config.yaml
n_head: 4
activation: "tanh_gelu"
positions: "learned"
qk_norm: false
bias: "all"
init_out_by_depth: true
lr: 0.00717
lr_mult_qkv: 0.7
schedule: "wsd"
decay_shape: "linear"
steps: 4602
Each number is 200 + 20 x the weight over the matrix's rms, rounded and kept within 0 to 999. Layers, rows and columns count from 0.

# down: layer 17 MLP down (transposed), 512x128, rms 0.32, rows 376-400, columns 64-127
# up: layer 17 MLP up, 512x128, rms 0.309, rows 377-400, columns 64-127
down376,191,188,194,240,169,203,250,200,204,209,181,208,177,189,176,190,239,238,196,177,198,201,182,151,217,210,141,221,209,173,189,151,197,201,236,205,177,217,204,207,196,181,168,180,219,196,158,202,212,211,169,190,213,168,211,194,212,193,230,232,171,212,216,208
up377,193,234,241,223,186,199,183,206,185,167,195,204,177,171,204,231,190,196,204,186,156,192,171,186,205,190,209,198,204,197,189,233,193,174,179,213,221,197,185,210,178,209,177,199,198,204,192,190,161,193,180,211,210,149,171,211,234,188,232,181,200,201,208,209
down377,211,201,197,208,201,202,203,227,206,226,204,186,202,192,196,202,233,206,202,195,220,197,167,205,181,221,168,192,211,182,193,210,190,215,218,219,179,157,225,208,230,200,207,207,174,201,193,220,148,213,212,187,208,198,195,141,217,192,173,196,158,253,200,217
up378,216,191,215,192,187,223,200,207,192,214,210,216,231,213,189,213,216,207,193,191,227,198,191,184,171,188,185,173,225,191,179,182,191,201,199,194,181,221,193,169,171,234,158,205,168,198,211,189,187,238,202,206,205,198,211,190,206,244,200,192,216,196,179,207
down378,196,231,238,192,206,173,197,199,206,202,188,167,213,233,211,171,223,198,178,203,178,221,185,228,199,189,171,263,212,211,193,191,199,203,185,264,213,226,206,204,216,202,223,210,205,189,185,187,214,210,167,212,164,200,173,215,199,211,231,180,196,213,204,193
up379,203,223,170,188,170,252,210,219,213,191,209,173,179,192,218,226,204,186,183,207,176,218,222,191,188,197,193,206,189,185,198,174,189,187,194,181,200,204,195,192,234,226,158,207,190,186,192,198,215,214,195,201,229,171,207,217,248,198,200,206,190,201,157,194
down379,211,207,163,179,169,194,184,200,228,215,183,193,183,149,199,193,208,171,216,199,235,224,221,229,202,180,257,217,214,211,186,207,147,217,213,219,216,182,191,205,199,200,218,201,193,177,180,176,188,203,199,217,194,206,213,215,206,214,234,182,187,203,207,199
up380,201,189,197,185,189,205,189,199,216,181,224,210,196,190,208,208,195,172,228,181,176,212,173,217,207,204,206,218,215,195,166,238,164,173,233,202,224,196,180,202,184,215,221,185,193,170,192,198,192,183,198,206,198,179,202,236,183,191,175,205,211,174,204,192
down380,191,204,182,200,204,191,208,213,204,228,247,166,206,190,188,132,230,202,190,177,212,191,223,233,217,192,233,187,197,197,187,213,203,161,186,162,190,194,202,235,182,203,219,202,211,185,214,225,209,176,215,176,238,238,189,222,197,219,181,196,201,163,214,217
up381,227,222,205,214,221,183,228,205,201,165,202,183,209,193,200,210,187,175,161,207,188,193,214,207,221,186,198,190,200,211,224,186,179,211,189,194,216,237,198,203,220,203,214,206,197,213,179,187,224,175,192,228,186,202,239,182,219,188,207,203,197,199,185,215
down381,188,191,168,188,190,201,202,208,199,195,199,212,196,225,201,192,202,191,187,215,191,219,199,181,222,204,199,211,225,195,207,201,224,218,199,186,197,194,184,206,215,199,199,202,198,217,203,215,196,195,212,337,198,209,190,196,195,209,194,204,192,205,213,195
up382,232,222,200,181,211,185,222,182,199,234,191,173,192,220,179,211,169,204,198,210,205,179,228,146,223,215,183,200,216,175,216,222,179,227,207,235,211,211,187,201,188,214,200,210,199,213,187,231,217,187,171,190,187,232,230,182,256,212,198,208,181,165,228,179
down382,196,213,197,182,206,230,218,221,171,217,164,201,173,176,223,233,204,198,201,197,239,226,150,200,213,225,184,158,201,184,224,181,192,225,182,189,202,199,231,234,182,208,192,192,196,206,181,215,177,195,216,200,209,229,222,158,200,222,206,176,195,183,194,202
up383,205,211,199,185,210,185,187,185,208,209,209,188,203,204,199,201,228,190,215,166,221,214,171,174,184,171,180,231,212,213,178,180,207,186,189,217,186,189,173,181,178,233,188,214,191,161,211,194,169,205,219,230,200,184,193,199,187,191,210,215,197,183,181,178
down383,211,181,199,213,204,226,179,238,203,174,211,184,192,189,192,164,180,185,198,213,198,197,205,210,222,205,179,194,160,194,192,198,190,215,199,218,172,161,207,181,244,200,223,186,193,195,183,207,169,200,212,213,143,195,188,191,185,232,197,209,182,204,215,173
up384,222,197,190,222,225,213,187,209,217,192,235,194,219,198,199,225,174,190,171,167,210,202,224,203,219,192,211,197,178,189,196,170,201,225,177,201,161,205,231,163,223,217,192,217,190,183,180,179,197,192,191,209,207,192,191,200,208,205,186,205,208,198,203,169
down384,208,214,184,243,190,209,191,193,242,187,187,192,178,197,205,176,198,222,165,254,176,197,175,183,213,200,186,183,213,189,221,204,223,192,229,190,202,171,193,196,212,210,186,174,192,213,227,166,193,179,248,276,198,192,216,186,187,205,211,184,187,228,225,193
up385,225,236,144,207,193,187,214,182,250,191,176,213,227,240,186,185,225,182,188,182,176,157,240,173,171,193,194,191,221,199,218,188,187,184,184,195,164,177,185,200,190,192,189,201,191,229,229,222,195,178,166,217,221,227,225,207,229,232,166,211,233,179,197,180
down385,265,191,179,197,203,196,193,207,222,188,210,210,192,185,191,184,218,181,192,224,218,191,178,209,231,150,215,189,192,211,208,205,161,196,221,187,160,172,198,193,190,212,192,207,216,183,226,215,180,211,190,172,191,160,206,155,218,184,203,218,194,168,225,183
up386,241,217,154,223,221,158,224,220,173,219,187,200,186,202,167,197,202,213,184,183,240,181,202,174,190,192,162,205,177,219,200,226,161,234,178,198,158,174,221,174,178,180,212,202,208,187,216,198,202,209,190,195,208,141,188,234,215,203,222,205,209,191,206,214
down386,190,211,173,189,190,203,200,186,173,199,207,204,223,203,187,155,194,191,212,187,201,202,225,169,173,190,184,186,185,205,147,198,183,220,163,172,207,182,200,205,226,225,163,212,226,223,205,232,160,154,161,165,237,210,215,208,180,187,191,173,228,196,190,256
up387,183,197,178,224,189,157,201,225,201,194,212,237,239,208,224,204,207,222,220,223,229,211,233,190,190,217,197,203,213,188,239,191,189,202,185,153,204,201,213,200,222,177,167,210,129,207,218,193,187,170,187,182,219,175,229,195,203,233,183,204,206,206,207,180
down387,225,201,207,184,174,194,208,190,151,177,226,236,162,193,201,201,150,180,237,192,214,190,203,189,207,226,204,190,179,202,195,217,189,176,193,173,176,186,175,213,216,223,174,181,233,187,200,195,190,169,187,180,200,193,172,227,218,199,210,190,228,218,166,204
up388,190,194,227,221,214,219,184,215,225,204,166,197,208,201,238,185,200,187,191,216,180,236,233,165,182,197,217,225,180,175,207,199,176,183,208,244,192,216,224,231,229,191,214,236,203,219,218,209,174,194,229,220,162,160,219,193,170,189,225,208,209,200,215,209
down388,179,201,216,169,197,191,172,177,164,196,197,226,191,226,222,221,207,186,212,200,226,201,205,175,186,202,191,193,155,223,197,236,202,138,176,199,195,184,166,175,176,178,171,197,213,183,176,194,225,224,174,192,237,229,171,209,206,209,194,173,202,238,185,158
up389,201,206,209,187,212,212,200,203,181,197,182,203,195,248,146,213,211,160,220,231,216,215,231,201,179,224,161,199,201,198,186,207,216,203,216,199,199,224,241,191,175,184,194,211,155,182,214,181,221,171,235,206,198,194,196,241,200,222,179,174,193,178,167,194
down389,202,175,208,212,197,246,204,239,214,211,210,188,211,205,256,243,217,233,201,214,197,216,210,213,202,199,190,162,237,192,187,182,196,195,184,210,187,211,201,188,206,213,192,191,161,228,184,174,197,169,234,232,220,214,177,194,195,169,241,143,197,226,189,183
up390,183,197,219,220,219,212,217,164,175,201,209,198,191,195,176,188,187,193,180,211,190,193,237,198,171,213,190,162,187,199,204,224,211,226,206,222,225,203,193,171,211,197,219,242,160,199,205,166,197,196,171,214,220,194,246,243,232,251,210,198,229,223,193,210
down390,216,203,255,207,170,235,189,227,166,171,201,184,217,162,226,208,204,222,212,176,194,209,139,208,185,212,200,170,148,198,191,190,207,221,215,223,181,175,182,228,219,206,237,203,193,200,243,169,214,159,228,194,200,180,219,187,155,232,205,194,186,195,204,231
up391,208,234,198,193,212,220,212,222,179,195,164,212,200,189,203,169,218,214,240,186,188,162,199,228,194,202,199,205,190,207,201,225,188,205,219,179,195,246,205,192,220,237,251,164,192,146,192,197,214,207,205,184,178,178,194,187,200,176,183,212,238,191,165,157
down391,208,205,198,208,234,212,176,195,204,194,213,195,204,188,188,201,239,190,183,225,218,223,186,178,240,200,191,186,159,202,200,176,172,194,227,204,233,191,209,170,215,201,218,205,217,191,188,203,212,230,215,212,192,182,185,188,211,239,188,176,218,199,197,193
up392,197,173,205,209,164,176,230,188,211,219,164,223,209,202,222,160,182,216,176,192,242,220,167,203,221,183,203,232,202,173,226,197,214,194,179,229,199,277,188,210,198,191,171,231,183,250,178,200,192,198,186,227,178,192,235,201,207,200,215,201,210,172,195,192
down392,204,163,161,230,208,167,200,216,182,188,214,208,189,222,218,195,197,200,195,254,165,232,193,218,209,230,167,191,198,168,217,189,212,211,213,220,215,187,185,210,210,190,188,196,230,192,183,193,210,249,233,227,156,219,177,202,203,177,190,198,196,220,165,231
up393,216,171,196,219,217,182,169,223,164,220,214,214,206,211,194,194,201,221,194,227,169,178,173,211,183,194,215,163,213,155,203,186,191,217,181,245,221,164,243,191,187,171,181,213,218,177,231,207,167,194,197,204,198,194,198,191,224,163,189,205,216,196,186,197
down393,203,178,204,172,212,164,224,207,210,190,202,179,205,226,201,178,206,187,185,214,208,205,213,198,237,225,190,184,169,224,216,165,231,189,248,200,181,182,205,250,179,207,242,222,175,237,181,153,204,145,180,176,261,185,217,196,169,249,187,230,170,228,223,228
up394,185,186,174,201,214,191,214,190,175,197,176,196,192,220,200,190,208,183,180,223,179,139,180,159,183,199,169,161,223,189,212,237,202,250,195,213,179,202,215,163,189,218,223,193,199,203,222,200,193,213,198,181,194,212,198,215,227,195,219,212,214,204,166,268
down394,190,169,210,204,205,224,188,190,201,228,177,185,202,202,246,223,202,167,205,212,192,232,190,201,211,209,224,206,199,196,184,178,212,199,220,205,230,189,216,196,193,206,198,214,214,181,201,180,191,211,183,172,226,196,165,218,207,199,235,190,211,203,210,139
up395,189,206,201,181,204,210,219,259,237,180,203,199,186,194,172,173,169,180,201,195,192,191,188,182,236,196,180,189,246,205,200,183,191,199,199,193,203,222,192,217,195,195,199,208,197,211,205,197,210,215,236,199,202,205,195,180,214,175,227,220,165,197,203,227
down395,187,210,198,199,173,186,185,188,150,193,198,159,232,212,211,246,244,214,184,200,225,198,189,210,193,217,185,208,202,196,190,167,148,207,188,210,191,201,185,201,186,203,189,211,220,195,231,192,186,172,173,209,194,235,205,201,192,232,175,202,213,188,205,177
up396,219,210,196,218,174,195,189,218,201,189,204,160,174,167,178,196,173,186,199,198,184,182,228,201,200,186,193,213,197,194,217,202,197,225,207,213,222,168,226,215,191,210,193,202,193,210,192,228,224,201,200,167,188,207,219,211,192,222,186,201,196,157,190,211
down396,190,202,196,207,178,204,190,201,218,194,219,219,188,201,209,200,210,205,223,212,227,220,190,208,186,205,216,180,218,191,190,224,206,181,202,192,192,243,182,192,221,190,211,192,194,209,218,235,228,191,235,182,137,217,204,196,192,198,191,189,206,228,200,207
up397,196,174,233,177,195,227,238,234,200,214,185,235,203,201,202,180,175,183,186,223,167,198,175,185,219,205,189,173,214,219,227,201,191,170,187,222,196,223,207,185,226,175,204,188,202,167,203,210,189,221,171,197,200,189,204,209,202,207,231,193,183,220,210,198
down397,192,203,172,209,182,201,203,203,195,160,219,213,198,200,185,188,195,203,187,231,194,218,214,225,216,205,186,179,200,207,200,199,191,190,219,214,177,213,172,212,220,201,244,195,196,187,169,194,181,214,210,177,189,210,209,212,178,219,188,201,207,235,208,158
up398,185,207,230,179,217,205,200,176,241,208,223,184,203,206,183,190,188,229,221,190,198,166,222,201,184,195,216,226,214,205,163,225,189,166,206,224,241,213,175,221,185,246,213,203,244,171,195,191,201,186,167,201,199,186,226,202,227,197,222,213,212,192,232,198
down398,200,231,184,176,203,221,209,164,225,229,188,176,210,185,187,204,198,187,211,203,213,227,191,155,225,249,168,189,196,222,163,230,202,196,218,209,231,198,189,172,166,204,191,194,208,221,200,200,191,187,190,161,208,214,178,238,191,132,201,202,186,177,241,223
up399,240,176,187,191,153,190,205,228,167,202,216,203,171,208,216,201,184,203,231,200,218,212,182,204,220,217,200,215,215,182,174,228,173,163,167,205,180,177,192,202,214,183,180,193,171,206,216,148,184,214,212,213,211,195,200,198,203,179,204,226,198,219,195,198
down399,208,197,195,174,203,222,200,215,163,216,185,197,159,238,221,187,181,172,230,220,205,184,210,214,211,210,217,203,221,221,193,178,193,185,178,204,187,183,173,223,210,203,207,226,160,241,208,228,215,187,186,206,203,191,218,194,162,217,199,209,159,152,182,191
up400,197,218,193,173,196,204,192,205,208,215,224,192,179,206,229,213,207,198,223,215,182,158,196,179,137,168,189,207,239,202,183,194,225,192,219,199,237,223,207,195,191,216,173,166,234,188,213,174,180,197,182,188,251,215,178,198,153,173,177,201,206,204,224,196
down400,141,195,198,186,150,200,210,197,235,239,204,198,205,217,165,179,182,234,223,207,182,238,220,195,213,217,213,204,206,156,165,199,199,236,189,189,188,211,210,189,202,221,213,158,203,216,215,178,249,184,220,177,164,237,193,217,203,190,219,184,201,214,185,195